Weights of a small GPT-style language model, trained from scratch on English Wikipedia: MLP 384 tanh GELU.
Each number is 128 + 32 x the weight over its row's rms, rounded and kept within 0 to 255. Layers, rows and columns count from 0. The size above them is the row's rms in percent of the matrix's.

# layer 5 attention value, 96x96, rms 0.123, rows 0-71, columns 0-95
size [ 98  91  91  84  81  87  90  92 106  95  89 104  94  86  96  90  92 102  81  94  79  89  84 100  90 100  91  89  96  86  95  88 103 109 109 119 100 116  91 113 105 101 113 106 102 107 123 104 110 121 124 114 110 127 108 112 111 102 112 100 108 123 107 116  91  97 101  95  86  97 100  97]
[[119  86 159 158 161 137 137  79 101 142 178 114 179 151 133 126 143  64 164 148 125 120  90  99  94 185 103 107 149 121 143  75 127  34 199 122 127  99 161 141 113 107 135 157 140 136  78 147  83 107  80 119 115 153  89 117  91 118 170 153  78 159 123 116 129  76 110 171 112 115 179 138 107 172 122  66 113 107  96 101 138 104  78 158 102 115  91 143 102 123 145  88  96  85 122  74]
 [141 145  86 102  85 111 156 144 102  78 118 133  80 186 138 119 118 127  84 140 128 146 168 138 136 134 109  83 155 131  96 125 120  66  63 124 128 110 109 134 109 131 135 107 142 174 201 143 148 137 132 117 167 139 129 103  85  72 100 124 121  60  95 152 125 165 114 115  97 158 110 173 149 162 113  85 143 161 161  28 139  59 160 117 194 104 149 157 113 187 131 118 183 132 104 133]
 [ 74 181 174 168 174 175 110 206 132 137 168  40 159 153 103 147 179 127 119  93  90 122 106 134 134 144 130 152 128 113 136 139  91  68 118 145 119 133 180 153 133 135 182 142  99 125  96 107 110  96 201 151  68  99 142 123 128 136 130 108  99  80 152 143 101  96 141 147 138 131 168 144 143  97 145  85 149 101 151 136 180 138 157  99 142 105  79  63 144 180 130  85 138 114 160 163]
 [103 115 110  83 144  84 189 115 123 135 112 140 172 159 176 170 151 178  72 148 177 164 119  70  92 104 115  74  83 144 114 170 119 180  92 148 137 138 102 108 181 127 168 146 136 129 139  97 120 127 166  58 153 100 160  93 115 117 115 174 105 129 100  88 166 111 157 108 107 165 129 131 171 122 136 139 141 112 133 132  63  95 133 143 111 137 162  94 145 175 115 100 157  82  30 131]
 [118 118 134 146 121 111 120  88 122 157 133 118 112 123 100 157  69  72 146 147 141 109 133 118 147  88 192 168 182 129  76 103 185 108 202  75 124  75 122 115 157 141  65 122 163 100 153 108  99 114 137  94 175 126 157  82 141 111 135 120 133 183 152 107 151 133 184 155 160 140 150 172 142  66 119 122 120 107 124 134 121  58  96 114 148 116 121 162 181  85 155 177 126  88 194  94]
 [112 118 103 134 115 130 140 148 126 100 157 145 109 118 134 111 135 105  88 166  77 157 164 155 104 126  90  64  83 141 102 129 131 109 106 194 167 117 133 127 163 135 120 174 113 123 168 117 125 123 112 129 145 156  91 127 172 134 176 111 104  19 161  94 111 179 115 127 113 117  71 109 147 183 150 131 106 107  78 107 119 160  84  72 121  93 145  68  62 149 120  75  83 124  62  93]
 [184 178 118 140  76 124 165  79 179 104 144 106 136 157 137 127 171 127 119  90  86 140 132  82 147  63 159  89 144 153 132 138 156  60 115  87 137  70  85 148 130 133  73 103 133  65 109 111 133 100 164 116  97 161 144 109 125 125  99  84 135 174  99 189 154 191 179 161 115  80 147 138 146 121  99 132 176  84  70 158 111 124 114 164  91 153 123 127 166 108 139 122 139 105 178 126]
 [117 116 133 133 142 149  74 130  71 163 151  68 114 115 159 146  82 139 139  90 124 122 117  99 130 113 138 180 169 101 123 132 158  64 102 166 110 140 190 182 111 138 166 170 177 168 130 100 174  77 136 144 121  81 121 130  77 147 148 122 157  80 158 198 136  62 112  89 163 122 175 115 136  85 164 133 110 152  92 101 151 160  97 126 134  81  90 112 137 152 105 124 179 173 182 150]
 [132 126 125 117 164 143 124 146 181 118 130 140 147 171  91 158 147 175 157 107  90 139 113 208 156  47 110 188  93 111 145  82 140 153 155  54 142 196 113  87 119 105 109 132 123 141 108 106  93 107 114 164 146  63 148  95 165 132 103  78  80 141  81  75 129 152 163  94 122 162 148 147 183 111 170 124 130 166 121 164  84  83 150 102 112 146 138 116 142 146 186 160 116 138 154 121]
 [104 141 130 147 150 145 155  99  81  98 115  77  82  82  73 117 109 126 164 150 155 108 157 144 127 108 112 129  86 135 104 111 101 124 180 177  85 160 156 186 192 119 158 112 121  87 141 147 134 136 126 139 100 185 113 108 138 121 152 141 124  75 186 142 144  98 170  94 123 172 120 111 154  95  86 120  61 157 187  54 159 166 135 127 146 123 105 100  54 156 105 133 152 133 200 146]
 [145 137 178  86 165  74 178 127 158 109 167 136 139 115 119  65 117 114  52  78 152 127 151 105 145 139  79 164 118 134  69 118 114 178 141 119 116 111 134 167 104 122 105 144 127 119  96 116 140 131  92 166 127  86 115 131  67  92 194 149 101  97 185 110 173  97 114 136 146  98  75 183 110  96 147 146  98  63 140 138 126 156 127 130 161 191 118  98  89 170 145 103  72 177 125 119]
 [116 157 153 111 149 124 149 122 140 132 131 100 187 115 135 156 190 110 150 167  48 102  83 149 162  76 213 114 182 146 178 147 130 130 178 112 156 131 150  34 138 118 124 146 114 147 132 100  99 101 185 131 118 160 106  41 124 111 190 119  86 129 120 159 103 116 147  89 176 142 133 127 136 172 147 118 111 119 131 187 109  96 101 121  91 159 122 146 116 159 123 121 116 186 129 145]
 [108 150 125 145 107 153 188 118 141 167  91 168  88 173 137  77 102  63 129 184 119  92 163 122  78 118 103 139 148 112 103 133 119 107 133 168 157 110 139 105 106  95 141 120  80 110 119 137 168 157 147 199 129 131  99 183 166 146  80 135 177 104 156 204 179 143  86 120 211 144 140 107 151 125 123  80  81  96 152 122 132  92 125 168 112 196 152 127 116 102 105 155 133  91 106 107]
 [141 215 103 152 182 169 140 185 147 165 130  97 153 139 174  70 117 170 125 115 118 123 117 118 158 115 126 130 177 133  95 138 145 116  86 152  94 119 135 149 124 173 132 113 198  81  89 105 219  89 169 120  75 112 175 108 172 128  76  55 166  70 130 154 104 111 138 154 126 100 135 102 143 112 141 133 145 111 111 160 163 156 155 143 149 168 172 111 143 150 123 109 151 167 142 152]
 [139 151 126 131  75 197 123 153 137 120 137  89 100  84  69 126 117 171 200 105 114  93 121 139 136 132 169 110 141 134 110  93 143 174 224 171  90 149 114 133  85 103 173 104 130 115 108  69 118 118 118 192 157 143 104 180 152 149 154 151  87 163 113 132 138  88 124 160 152 126 123  89 125 136 136 134 173  88 237 111 146 115 115 186 124 140 144 118 104 118  92 140 128  97 134  95]
 [157  96 122 152 102 130 173 103  97 179  96 119 117 150 121 119  52  99 116 144 151  89 133 130 137 115 176  98 136  94 198 143 116 133 146 186 138  36 161  73 110 108  90 131 104 138  97 107  62  95 135 123 161 193 155 115 186  85 135 158 120 166 109 130 146  78 121  77  92 107 124  94 127 136 116 105 115 174 204  82 139 135 120  81 136 133  92 136 126 134 125 143  81 118 106 166]
 [195 117 109 169 154 179  99 132 159  61 112 126 135 150 147 141 128 109 160 173 130  96  76 116 131 134 136  69 159  80 187 119 172 138 133 113  95 172 152  95 100 152 118 111 115 161 102 100 101 184 134 144 139 147  91 162 136  83 130 175 155 131  70 118 121  87 118 129  95 124 129 121 100 191  79 148  67 181 184  78 168 148  78 109 160 164 130 121 128 176 156 135  91  99 108 104]
 [ 85 127 172 164 111 143 127  76 124 137 131 182 109 135 169 121 124  99 138 148  81 122 141  96 137 132 127 114  95 109 135 157  61 134 166  92 152  79  55  86 107  90 125 135  76 120  68 133  83 129 118 112 130 161 201  82 107 114 125 166 116 154 109  74 168 153 152  92  58  87  84 143 134  87 177 173 104 138 161 124 112  95 140 168 152 142 105 134 158 178 160 133  99  90 105  84]
 [150 141  93  85 133 172 129 139 142 130 144 135 105 136 145 109 152 103 174 107 107 137 136 150  93 110 164  99 174 138 159  68 126 133 141 172 119 149 150 153 152 135 111 170 129  79 114 197 121  87 128 205 129 119  81 189 130 158 140 145 161 136 212 169 106 186 136 136 186 179 100 111 111  81 117 144  77  92  96 151 113 149 185 145 124 164 146 189 141  60 110 109 135 136 167 158]
 [140 110  92 109  93 111 170 101 154 112 143 117 107 124 121 136 129 151 164  88 157 157 110 169  86 191 130  89 139 147 164 124  51 119 149 113 175  69 121 101 129 148  97 141 102 130 150 150 167 154 101 141 140 182 123 129 101  95 192 145 137 140  80 117 181 157 117 118 102  28 142 192 116 111  96 149 159 137 186 122 110 145  90  99 184 149 127 104 122 166 130 120  51  76 111 130]
 [ 77 126  95 140 128 127  86 159 114 166 158 147 133 148 149 148 161  49 178 142  67 162 123  88 117 160  73 156  84 165 135 130 104  70 168 113 106 145 101 149  68 165 166 165  94 127  81 160 154 107 174 173 109  66 113  86  86 126 151  76  91 162 137 157 122 122  87 150  99  89 119 131 115  79 124 135 110 134 138 130 124 145 127 123 159  99  61 147 100  63 120 126 120 115 178 149]
 [211 105  73 124 116 141 161 137 148 165 132 123 138  94 203 138 123 120 116 125 192  79 168 160 161 106 162 219 153 150 153 103 144  95 137 181 172  92 171 139 100 152 109  71 151 110 147 115 105 169 154 114 142 123  92 131 145 142  90 140  64 124 129 138 151 100  63 119 135 100 129 147 124 168 144 125 132 170 104 149 177  90 103 102 135 153 101 131 124  99 147 145  80 171 196 124]
 [173  94 117 120 176 134  81 113 121 144 161 134 123 110 121 132 102  84 137 144 153 147 122 104 156 168 190 108 113 116 106 140 102 161 151 158 117 123 142 139 169  99 163 109 130 126 147 167 106 134 135 183 159 182 166  59 111 128 168  95 134 159 158  95  28  49 162 141 144 129 106 100  80 112 132 122  83 136 114 115 164 132 100 144 127 132  81 149  92  16 150 112 162 140 168 137]
 [139 141  99  81  91 140 151  75 103 148  34  81 128 124 147 142 120 139 103 133 135  90 123 115 143  25 121 119  94 120 159 174 138 170 102 103 180  87 115 148 135  95 121 156 148 106 137 131 173 113 158 140 133  94 128 132 119 117 126 151 176 147 110 151 178 163  91 136 104 147 107  96 174 164  88 128 162 163 116 113 104  55 134 133  86 134 105 132 184  73 197 151 176 123 129 174]
 [137 152 155 130 168 167 162 168 144  93  91 103 145 178 164  91  93 110 125 189 106 102 139 115 185  90 103 120 129 119  87 118 109 121 170 145 141 137 107 125 194  85  79 130 178 129  63 136 177 107 116 125 164 120 103 139 142  53 160  92 121 112  85 100  95 145 105 152 135  86 124 192 164 138 121 138 132 133 140 154 105 179  95 143  96 100 118 157 148 124 216 101 105  80 123  68]
 [146 134 151  83  97 118 160  79 113  96 126 148  57 135  92 126 151  86 118 122 141 159  97 135  64 122 137 158  61 154 137 129 117 150 152  92 124 142 108  92 109 110 125  76  58 137 125 100  87 180 147 156 158 187 143 105 127 196 101 168  92 169 114 132 125 100 102 102 195 191 151 110 185 126 134  81 129 152 155 113 164 138 110 158 122 146 163 133 133 194 142 141  80 133  69 144]
 [ 74 110 142 146  82  80  90  99 179 102 123 150 124 134 153 175 155 142 111 120 143 117 171 153 134 115 122 117 143 137 125 119 117  52 103 101 165 153 141 144 103  80 116  77 136  91 152 205  94  92 108 139 150  97 124 161 132 141  66 106 112 122 176 119 132 164  61 160  95 135 160 108  90 102 153 136 135 222 147 130 144 160 163 159 148 159 128 200 105  80 123 105 185 130 160  96]
 [121 176 128  90 125 148 148  79  91 152 155 160 149 156 162  83 105  94 148 117 123 141 126 111 130 106 159 102 184 130 133 136 126 179 173 155 106 145 128 149 172  83  84  62  66  54 143 146 112  68 134 123 140 147 136 137 122 147 164 150  79 156 155 167  64 163 134 143 167 127 151 116 143 115 120 129 117 111  65 110 181  73  82 147 107  55 122 136 140 154 148  89 140 138 194  88]
 [156 177 118  65 155  64 100 142  88 157 131 154 105 146 128  69 106  64 160 157  83 135 104 128 132 189 177 156 103 156 133 188 102 141  85 165 172 119 142 123 159 126  93 145 163 102 142 120 123 124 139 168 111  78  78  87 159 134 136 120 148 165 172 118 136 132 106  91 122 154 151  59 114  96 153 114 143 136  92 196  75 139  62 151  91 161 111 119 121 166 126 115 166  92 103 121]
 [120 142 146 121 138 198 174 148 144 112  80  96 162 111 115 134 135 140 150  89 122 138 128  81 116 106 166 117 140 107 178 123 124 121 193 129 140  93 177  56 131 138 117  97  45 138 162 112 169 179 149  86 117  91 158 148  82 127 137 177 112 157 134 171  84 100 128 155 176 159 165 153  95 185 154 125 174 100 118 190 127 112  72 125 121 162 109 126 209 142 131 103 119  92 124 103]
 [135 143 101 173 140 104 127 134 120  65 159 154 144  75 170 180 127  99  79 142 116  79  72 169 133  88 125 100 164  99 146 124 128  81 178 146 117 191 154 119 189 164 127  73 157  83 136 124 127 154 160 112 122 114 129 158 126  89  88 132  90 194 133 109 113 139  80 109 154 110 121 152 162 155 145 146 184 145 159 112 128  99 123  99 128  87 101 118  83 191 108  63 175  77 118  98]
 [216 119 175 137 127 148 126 155 114 172 128 149  99 154 140  95 123 201 138  92  75 138 126 124 184  75 112 157 153 101 106 121 140 153 110 165 132 140 133 137 132 115 124 111 176 107  56  96 138 186 124 128 140 157 148 164 160  99 133  93 146 134 109 130  99 132 128  93 132 143 221 122 132  97 180 131  94 109  30 130 141 153 130 151  96 107 148  64  85 138 157 138 118 160 189 142]
 [ 88 146  92  97  84 148 141 141 128 108  88  41 171 160  87  80 161 129  91 157 130 112 160 149 152 107  70 125  89 173 136 133 137 175 121 120 130 129 151 144 115 118  80 117 107 157 143 145 170 176 146  31 179 118 167 131 169 112  63 125 120 111 162 144 130 155 141 137 119 138  95 121 120 108 164 169 167 149  96 172 156 133  89  69 136 132 162 133 147  72 148 188 136 120  76 109]
 [136 101  49 169 148 163 151 185 160  85  87 164  71  98 138 136 111 186  96 103 167 143 125 144  94 187  97  90  92  80 167 116  55  91 118 112 104 104 119 120 109 165 157 124 118  98 113  97 159 151  95 176 129 190 171 117 115 137 109 164  80 132 116 122  90 113 137 134  86 109  75 134 131 153  95 156 169 142 175 158 109 178 125 133 132 130 172  74 105  94  93 114 113 142 160 123]
 [138  93 130 118 106  59 142 151 206 129  64 112  99 170 122 165 140 132 137 109 175 100 129  73 136 122 208 110 122 103  70 141  86 127 149 168 132  81 120 165 120  83 119  59 132 127 114 128 100 179 155 130 175 155 154 139 115  93 142 125 136 157 215 119 151 170 145 154  83 159 151 114 115 139 132 157  91 150 112 174 156 139 151 170 152 144 193 137 121 182 147 144 145 137  91 118]
 [148 137 161 105 137 147  95 112 135 126 173 115 113 124 118 101 168 205 120 135  79 116 103 108 110  58 177 184 140 197 123 136 172  88 123 112  91 152 133 151 152 100 173 146 102 139 183 158 133 139 144 102 152  97 193 133 112  78 145 138 185 110  97 112 101  97 177 182 158 127 138 154 192 108  78 107 131 179 111 126 117  94 138 152 108 129 147 188 118 111 181 116  77  76 108 142]
 [118 105  69  98 152 164 138 134  86 133  90  94 149  86 110 128  95 195 159 124 134 166 134 143 107 101 114 131 151 140 146 125  87 113  91  98  93 101 107 124 158 129 157 137 115 103 139  76 137 110  82 169 118 123  70 116 120  76  99 150 132  90 147 103 129  84 114  96 126 198  80 184 177 130 141 109 124 157 127 156 149 153 146 178 165 101 156 128 144  78 159 141  35 212 116 183]
 [167 102 184 100 116 170 170  83  93 201  81 145 144 193 181 145 138 146 133 132 122 130 152 141 148 173 105 150 152 116 148 116 156 109 203 120 125 114 185 119 138 124 131 110 134 141 177 168 114 124 173 132 125  93 178 114 126 145  87 177 114  94 124 131 117 126  80 113 152  91 116 154  88 176 151 145 169 117  97 162 137 181 160  67  64 115 145 174 151 150  86 164 143 148 163 176]
 [147 165  99 140 120 103 111 171 188 136 122  83 135  94 143 106 132 118 118 141 114 187 164 183 174  93 132 175 185  86  66 141 129  92 115 109  88 154 137 109 173 142  91 137 123 132 144 131 143 114 206  66  98 177 107 150 135 193 139 126 160  76  74  59  91 101 122 107 158  95 131  62 113 111 125 171 113  82 120 151  88 111 138 124 150 161 132  83 157 137 110 147 143 119 109  94]
 [121 110 143  97  99 138 113 164 127 138 121 141 145  75 211 119 100 117 119 138  66 151 135 185 143 122 129 181 167 147 117 127 140  93 119 115 144  87 149  92  91 140  63  79 176 128 165 136 138 100 100 173 116 151 148 154  98 184 169 222  80 109 134 187 106 162 116  95 175 122 150 116  99 142  91 159 177 151 157 169 127  97 139 152 143 127 192  86 147 150 179 139 105 112 111 132]
 [153 170  96 128  93 127 131 158  96 124 126 129 100 147  83 105 160 129 112 174 104  58 133 143 128 163 160 134  84 150 154 110  77  73 160 168 128 154  77 179  85  51 130  72 122 106 152  56 161 115 110 115 122 137 141 178  95 159 119 144 151 153 116 128 141 146 142 143  98  95 190 157 175 145 190 157 164 114 101  91 161  91 139 106  88 126 132 175  78 114  90 139 156 129 178 157]
 [142 143 143 108 145 147 120 134  89 122 114 127 180 145 118 133 144 111  89  94  98  93  90 129  69 167 121 126 116 163 104  87 129  49 143  81 185  89 212  59  99 139 132 162 146 142 132 134 131 113  76 133  65 116  96 118 104 148 117 119  80  96  94 118 130  81 161  66 132 142 131 130 147 137 164 152 175 142  95 117 127  60 127 148 118 114  72 142 203 170 115 141  94 175 133  96]
 [148 116 135 120 130 142 104 123 169  59  77 102  81  88 158 141 110 114 132  92 103 166  94 119  76  62 150 167  92 168 167 111  62 140  73 162 150 160 133 105 175 195 154 147 112 192 113 130 100 129 124  95 129 181 145 105 113  87 154  98 106 155 150 196 120 106 165 173  90 115 111 148 169 122 109 170 134 158 137 167 115 135  93  89  95 132  91  73 110 137  97 113 144 132 165 154]
 [126 163 125 137 131 158 129  67 128  96 119  72 120 161 183 121 102 125 133 124 134  96 186 120 113 124 180 169  59  76  83 109 161 160  72 174 146 159 152 102  90 128  92  76 102  87 121 103 171 126 151 146 124  85 121 120  80  93 139 113  80 136 105 164  75  85 115  97 121 150 135 203 107 132  95 222 100 156 120 167 136 136 105 119 112  84 107 155 138 105 123 126  91 140 139  95]
 [141 105 132 117 145 117  97 125 202 138 107 146 166  72 161  65 110 140  99 100  85 130 133 128 109  86 117 112 129 115  55 126 146 187 142 108 166  72 113 145 138 129 114  92 142 111  90 115 136  92 148 119 126  94 107 198 134 111 107 160 173 104 123 115 111 150  72 153 117 123 156 168  79  59 161 114 163 134 162 152 100  94 201 191 108  92  88 132 129 150 163 168 125  97  96  67]
 [102  90  90 148 117 172 171 146 112 139 118 112 137  60 114 121  86  61 133 159 117  71 165 134 129 113  74  74 182 104 133 150 173 133 107 157 145 152 174 157 145 143 126 154 122  62 147 121 146 105 124 138 138  73 102 115  98 132 119 153 156 109 119 101  73  75 122 124 113 176 179 160 117  84 105 135 143 169  40 161 151 175 118 124 132  83 107 150  79 127  83 170 158 116 140 173]
 [164 115 108 136 130  96 147 184 147 102 122 113 113 118 149 115 120  88 151 198 135 133 159 161  50 186 155 127  82 154 127 108 139 145 128 131 164  74 128 149 112 125 126 146 155 166 104 102 153 157 147  96 133 102  76  97 117 131 191 111 116 120  42 153 112 193 105 143  86 131 153 151 124 119 119 137 135 228 189  72  96 153  86 147  86 152 119 144 122 101 125 143  81 136  71 122]
 [193 138 200 172 119 141 187 119 122 105 145 130 142 174 147 107  58 132 160 136 103  83  91  85 123 137 100 147  95 187 151  89 132  82 121  71 175 123  47 128 137 133  85 189  85 112 129 120 138 113  99 101 144 118 103 110 138 145 149 166  67 113 170 140 111 133 125 145 165 133 162 145 124 127 158  35 153 122 119 129 131 110 152 147 121 135 110 170 155 117  63 162  95 143  92 126]
 [143 137 115 126 155  88 178 109 151  91  83  58  55 126 109  89  97 106 132 133  72 102 113 135 110 115 124 120 103 170 104 139 112 142 113  99  87 180 160 156  98  44 102 136 111 197 122  84 130  99  97 130 117  87 123  91 111  91 143 133  76  85 113  89 150 176 165 182  93 118 115  95  93 123 142 215 187 152 125 136 135 117 145 101 106 142 110 147 170 170  99 123 110 116 114 114]
 [108 146 146 146 154  88 134  96 137 156 164 124 149  88 111 133 102 150  91 153 130 121 107 124 116 112 103 119 134 131 119 164  65 135 130  58 122 154 145 129  52  95 123 136 178 119 184  72 129 198  67 122  58 158 131 159  72 128  71 114 144 143 117 187  70 144 168 108  91 124 104 188 136 115 163 108 145 167 153 135 153 112 120 181  99 172 137 145 184  96  83 108 104 108 162 116]
 [110 185  88 130 155 167 133  81 109 152 115 117 123 145 143 103 128 172 145 126 130 145 106 168 105 135 126  88  94 153 142  95 143 138  91  71 160 139 128 108 149  68 144 144 118  67 126 128 132 163 120  65  44  89 123 103 124 169  87 122 133 138 177  91 129 151  93  83  96 186 112 142  92  94 205 156 129 124  89 138 126  57 125 137 165 144 124 180 160  70 178 136  85 107 119  91]
 [ 72 179 175 112 148 138  89 145 139 134 100 169 148 160  85 108 127  97 135 124 163  78 107 131 116 199 120 161 174 195 191 109 138  98 150 165 171 154 128 115 130 161  98 142 171 130 136 162 140 170 121 171 150 109 124  87 153 160 124 120 152 209 109 149 170 175 125 118 164 145 199 114 195 110  77 169 145 136 119 128 125 110  73 130 122 176 112 141 107 164 159 124 159 113 141  86]
 [ 71 112  99 130 149 100 104 124 163 188 149 148 115 120  60  59 119 141 103 122 186 124 146 129 147 113 129 126 107 119 137 141 146  97 126  38 185 120 100 135 150 144  78 143 134 114 138  84 167  61 118 136 106 118 144 129 102  91 169 133  85 149 136 164  99  65 149 143  69 136 160 155 108  94 147  90 119 181 168 143 183  77 115 117 163 157 104 121 107  68 124 115 163 167 127  72]
 [135 134 111 119  84 122 119 138 157  60 124 122 115 127 152 173 128  43  64 115 158 105 115 177 125 116 145 105 170 172 117 162 117 129  91 156 115 120  75  59 129 139 101  47 108 130 115 146 137 170 127 130  81 146 127  99 119 153 137 124 125 123  43 170 132 115 102 110 105 158 154  79 125 181 131 155  89  98 109 165 162 152  74 167 117 176  79  59 126 128 171 134 127 150 153 115]
 [148  87 121  64 158  85 194 137 121 133 112 140 139 175 118 189 144  60  98  64 129 136 100  90 112 167 174  64 153 150  84 135 173 119 155  93 158 114 123 178  75 103 108  82  88 108 136 113 151 124 101 126 169 136  86 160  64 145 127 138  77 140 172  83 126 171 155 142 109 170  99 139  81 118  84 150 152 168 106 111 129 154 145 160  78 121 149 143 124 156 157 108 103 152 132 128]
 [109 138 115 150 137  89  90 111 103 108 149 109 141 217 184 150 159 169 120 139 133 156 137 147 176 125 139 164 113 159 185 142 163  61 139  95 167 115 119 111  88 157  78 127  94  96 136 124 133 116 106 155 143 108 111 189  86  96 112 189 100 123 127 129 160 149 161  97 154 103 104  87 104 142  98 159 104 119 115 116 102  57 194  72 132 112 130 176 187 146 144 118  50 133 164 122]
 [162  93 136 109 119 136 100 150 155 135 157 156 109 126 120 111 161 116 159 148  75  95 132 124 140 106 179  60 112 123 187  79  93 115  52 115 146 123  97 153 138 160 149  93  73  70 181 144 128  98  89  92 138 104 118 133 120 169 164 188 158 107 167 110 122  81 130 138 123 111  80  82 133 126 133 137 122  61 141 150  84 127  80  57 136  52 130 144 104  80 106 103 140  90 135  95]
 [115 133  91 149  82 128  78 124  87 148 113 142 171 110 125 116 164 148 163  95 127 154 130 142 102 156 202 184 207 160 168  93 140 105 113 142 129 121 128 137 163 132  95  89  97  81 110 169 138 167 174 175 133  91 116 136 148 149 119 114 120 136 166  78 154 113  88 138 104 127 173  89 167  95  94 178 111 108 116 145 166 175  53 108 115 141 200 111 153 126 118  76 147 109 158  62]
 [136 132 104  65 128 158 123 131  97 133 181 128 121 185 109 118 104 119 143 134 105 109  84 151  77  83 108 161 189 189 164 141 172 109 120 135 133 127 129 114 136 154  40 139  80 113 168 103 164 154 150  97 138 121 116 180  98 148 156  94 169 153  68 145  74 115 139 121 157 187 143  98 116 126  91 133 146 111  77 127 120  80 133 135 104 102  98 133 138 143  96 172  46  73  81  98]
 [ 90 132  87 155 111 133 184 157 119  85 107 119 126 127 125 155 132 142 126  80 110  76 138 106 184 132 155 140 116 187 166 174 107 101 109  70 113 182 102 153 124 153 121  93 135 130 176 149  87 111 136 125 139  99 149 127 137  91 143  82 159 145  97 115  64 173 137  96  97 105  79 104 131 128  93 149 112 135  98  96 129  66  86 150  96 175  79 121 157  46 134  67 120 198  80 127]
 [ 71 113 147 137 135 135 173  52 185 190 154 182  81 145 154  82 143 195 116 123 101 141 107  92 149 154 143 165 160  77  34 142 151 113  85 115 134 154 130  93 134 113 172 110  74 149 138 115  91  92  99 132 125  80 140 142 155  87 145 143 152 143  78  96 118  98 157 110 126  91  88 137 119 187 197 110 109 104 128 140 102 166 130 104 106 157 133 112 110 118 100 112 120 146 163  93]
 [124  96  94 178 125 136 101 146 122 114 158  96 133 154  93 120 111 113 120 161 116  80 144 166 141 125  75  67  89 135 104 128 152 125 133 112 123 107 136 129  44 211 181 118 153  78 137 122 143 116 164 136 140 135 149 124 122 106 120 109 138 119  93 135 116 162 173 192 180  57  81 145  67 152 101 143 119  83 158 136  97 116 144 110  33 140 103 173  99  96  77 137 133  91  83 145]
 [190 108  93 136 140 130 212 119 135 113 157  90 185 171 111  73  98 104  95 178 109 155 126 125  96 122 157 145 169 171 109 157 150 182 150 153 129 126 160 142 108 102 156 193 131 101  86 163 146  95 138  89 137 108 184 149 135  92 136  95 125 119 112 114 173 123 181 167 162 156 175  97  73 165 119 135 172 123  69 123 106 115 153 130 131 163  64 134 164 133 148  97 192 133 139 154]
 [ 71  91 121 154 117 119 116 163 111 139  55 134 123 117 143 101  90 133 138 114 156 103 151  87 136  91 103 118 163 106 135 159 119 160 136  72  90 143 131  92 129 104  74 133 143 111 135  83 132  51 166  88 106  79  79  81  53 127  80  76 121 138  85 155 153 137  91 102 112 173 138 144 103 146 190 131  99  87 149 125 134 157 152 110 109 101 104 149  65 176 142  82 159  67 141 152]
 [148 130 103 141 162  68  98 175 171 152 157  92 132 179 161 149 137 160 126 139  98 117 123 189 131 130  92 188  92 152 158 129 153 154 105  43  98 200 118 116 136 133 126 141 139 173  91 114 153 120 181 134  95 118 154 152 149 145 130 103 119  79  69 143 114 137 119  95 111  76 158 162 150 152 105 134 168 179 163 154 145  98  78  57 110 130 123  96  75  87 121 146 125 153 188 107]
 [135 126 173 137 132 108 105  80 118 148  77 127 127 116 118 132 131 152 131 103 123 159 118 141 198 151 106 100 108 185 118 124 183 137 186 171 147  86 169 132 156 133 205  98 111 149  83 203 107 150  81 139 109 132 173 147 141  76 127 152 158  61 121 188 125  62 128 146 165 112 100 112 129 134 186  78 115 179 136 108 193 137  75  96  77 112 132 132 111 121 164 106 135 127 118 117]
 [ 93 182  86 143  99  97 101 128 172 117 112 125 147 172  98  73 145 139 102 127 123 181 143 148 153  97 189 118 167 156 164 191 156 139 122 108 149 175 169 126 114 107 138 113 153 131  89 120 110 115 118  99 139 180 119 103 135 134 124 131 108  78 108 180 110 133 126  87 146 117 169 147  97 175 185 115 168 163  74 129 193 106  63 163 103  83 145 169 198 125 174  85 142 163 165 145]
 [178 119 123 150 128 138  81 127 134 182 105 130 196 127 175 163 107 105 141  96 138 137 178 104 153 138 109  93 117 124 146 128 189 201 117  87 181 134 115 127 109 150 134 166 153 163 131 101 153  60 109 108 166 123  98 111 166 135  54 112 117  86 188  62 179 118 110  94 118 133 120 181 149 114 159  95 185 128 105  97  74  83 126 127 152 122 122 175 146  83 152 134 149 113 162 169]
 [121 108  90 127 156  87 105  98  91 183  99 126 129 182 139 151 123 126 168  93 194 141 168 147  94 148 176  93 129 117 116 166 153  63 109 121 197  99 111 185 128 133  84 177  78  86  89 100 129 134 165 103 101 109 114 167 158 104 153  65 104 138 112 138 134 150 174 123 117 103  83  84 109 134 104 113 122 146 158 104 106 106 110 120 122  74 163 156 151  50  68 123 141 104  76 135]
 [173 136  77 121 125  80 162 147 124  84 132 129 110 201 117 144 129 161 123 118  82 142  85 125 102 174 125 133 115 109 111 151 142  92 106  62  89  67 104 147  90  98 103  92 112 136 196 130  76 151  83 146 126 173 147 114 124 125  93 148  97 108 144 106 135 163 119 127  85 119 166 172 123 117 105 195 103 117 111 201 110 176 126 123  78 159 204 120 145 163 143 142  50 122 137 113]
 [115 126 134  91 112  85 149  79 153 119  90  90 101 105 148  91  92 115 141 104 128 132  80 111 156 132 147 185 133  60 107 112  67 137 146 129 113 143 129  84 111 182  87 132 143  87  96 102 162 167 140 102 157 177 172 124 139  95  77 158 129 139 191  88  98  87 106 101 146 135 108 177 103 121  96 122 160 153 134 143 104  98 111 177 210 146 138 123 206  88  81 120  87  78 134 106]
 [140 144 127 149 181  88 122 116 168 175 152 155 117 104  70 143 122 150 150 172 180 111 106  97  81 115 156 115 145 158 176 113  98 152 143 125 112 150  82 157 140  62 119 160 143 196 196 122 116 139 101  85  86 192 121  86 129 155 138 149 123 132 151 100  71 108 168 169  59  87 169 161  99 127  93  88  99 101 159 103 176  92 121 145 129 158  94 107 111 133  68 160 122 103 141 121]]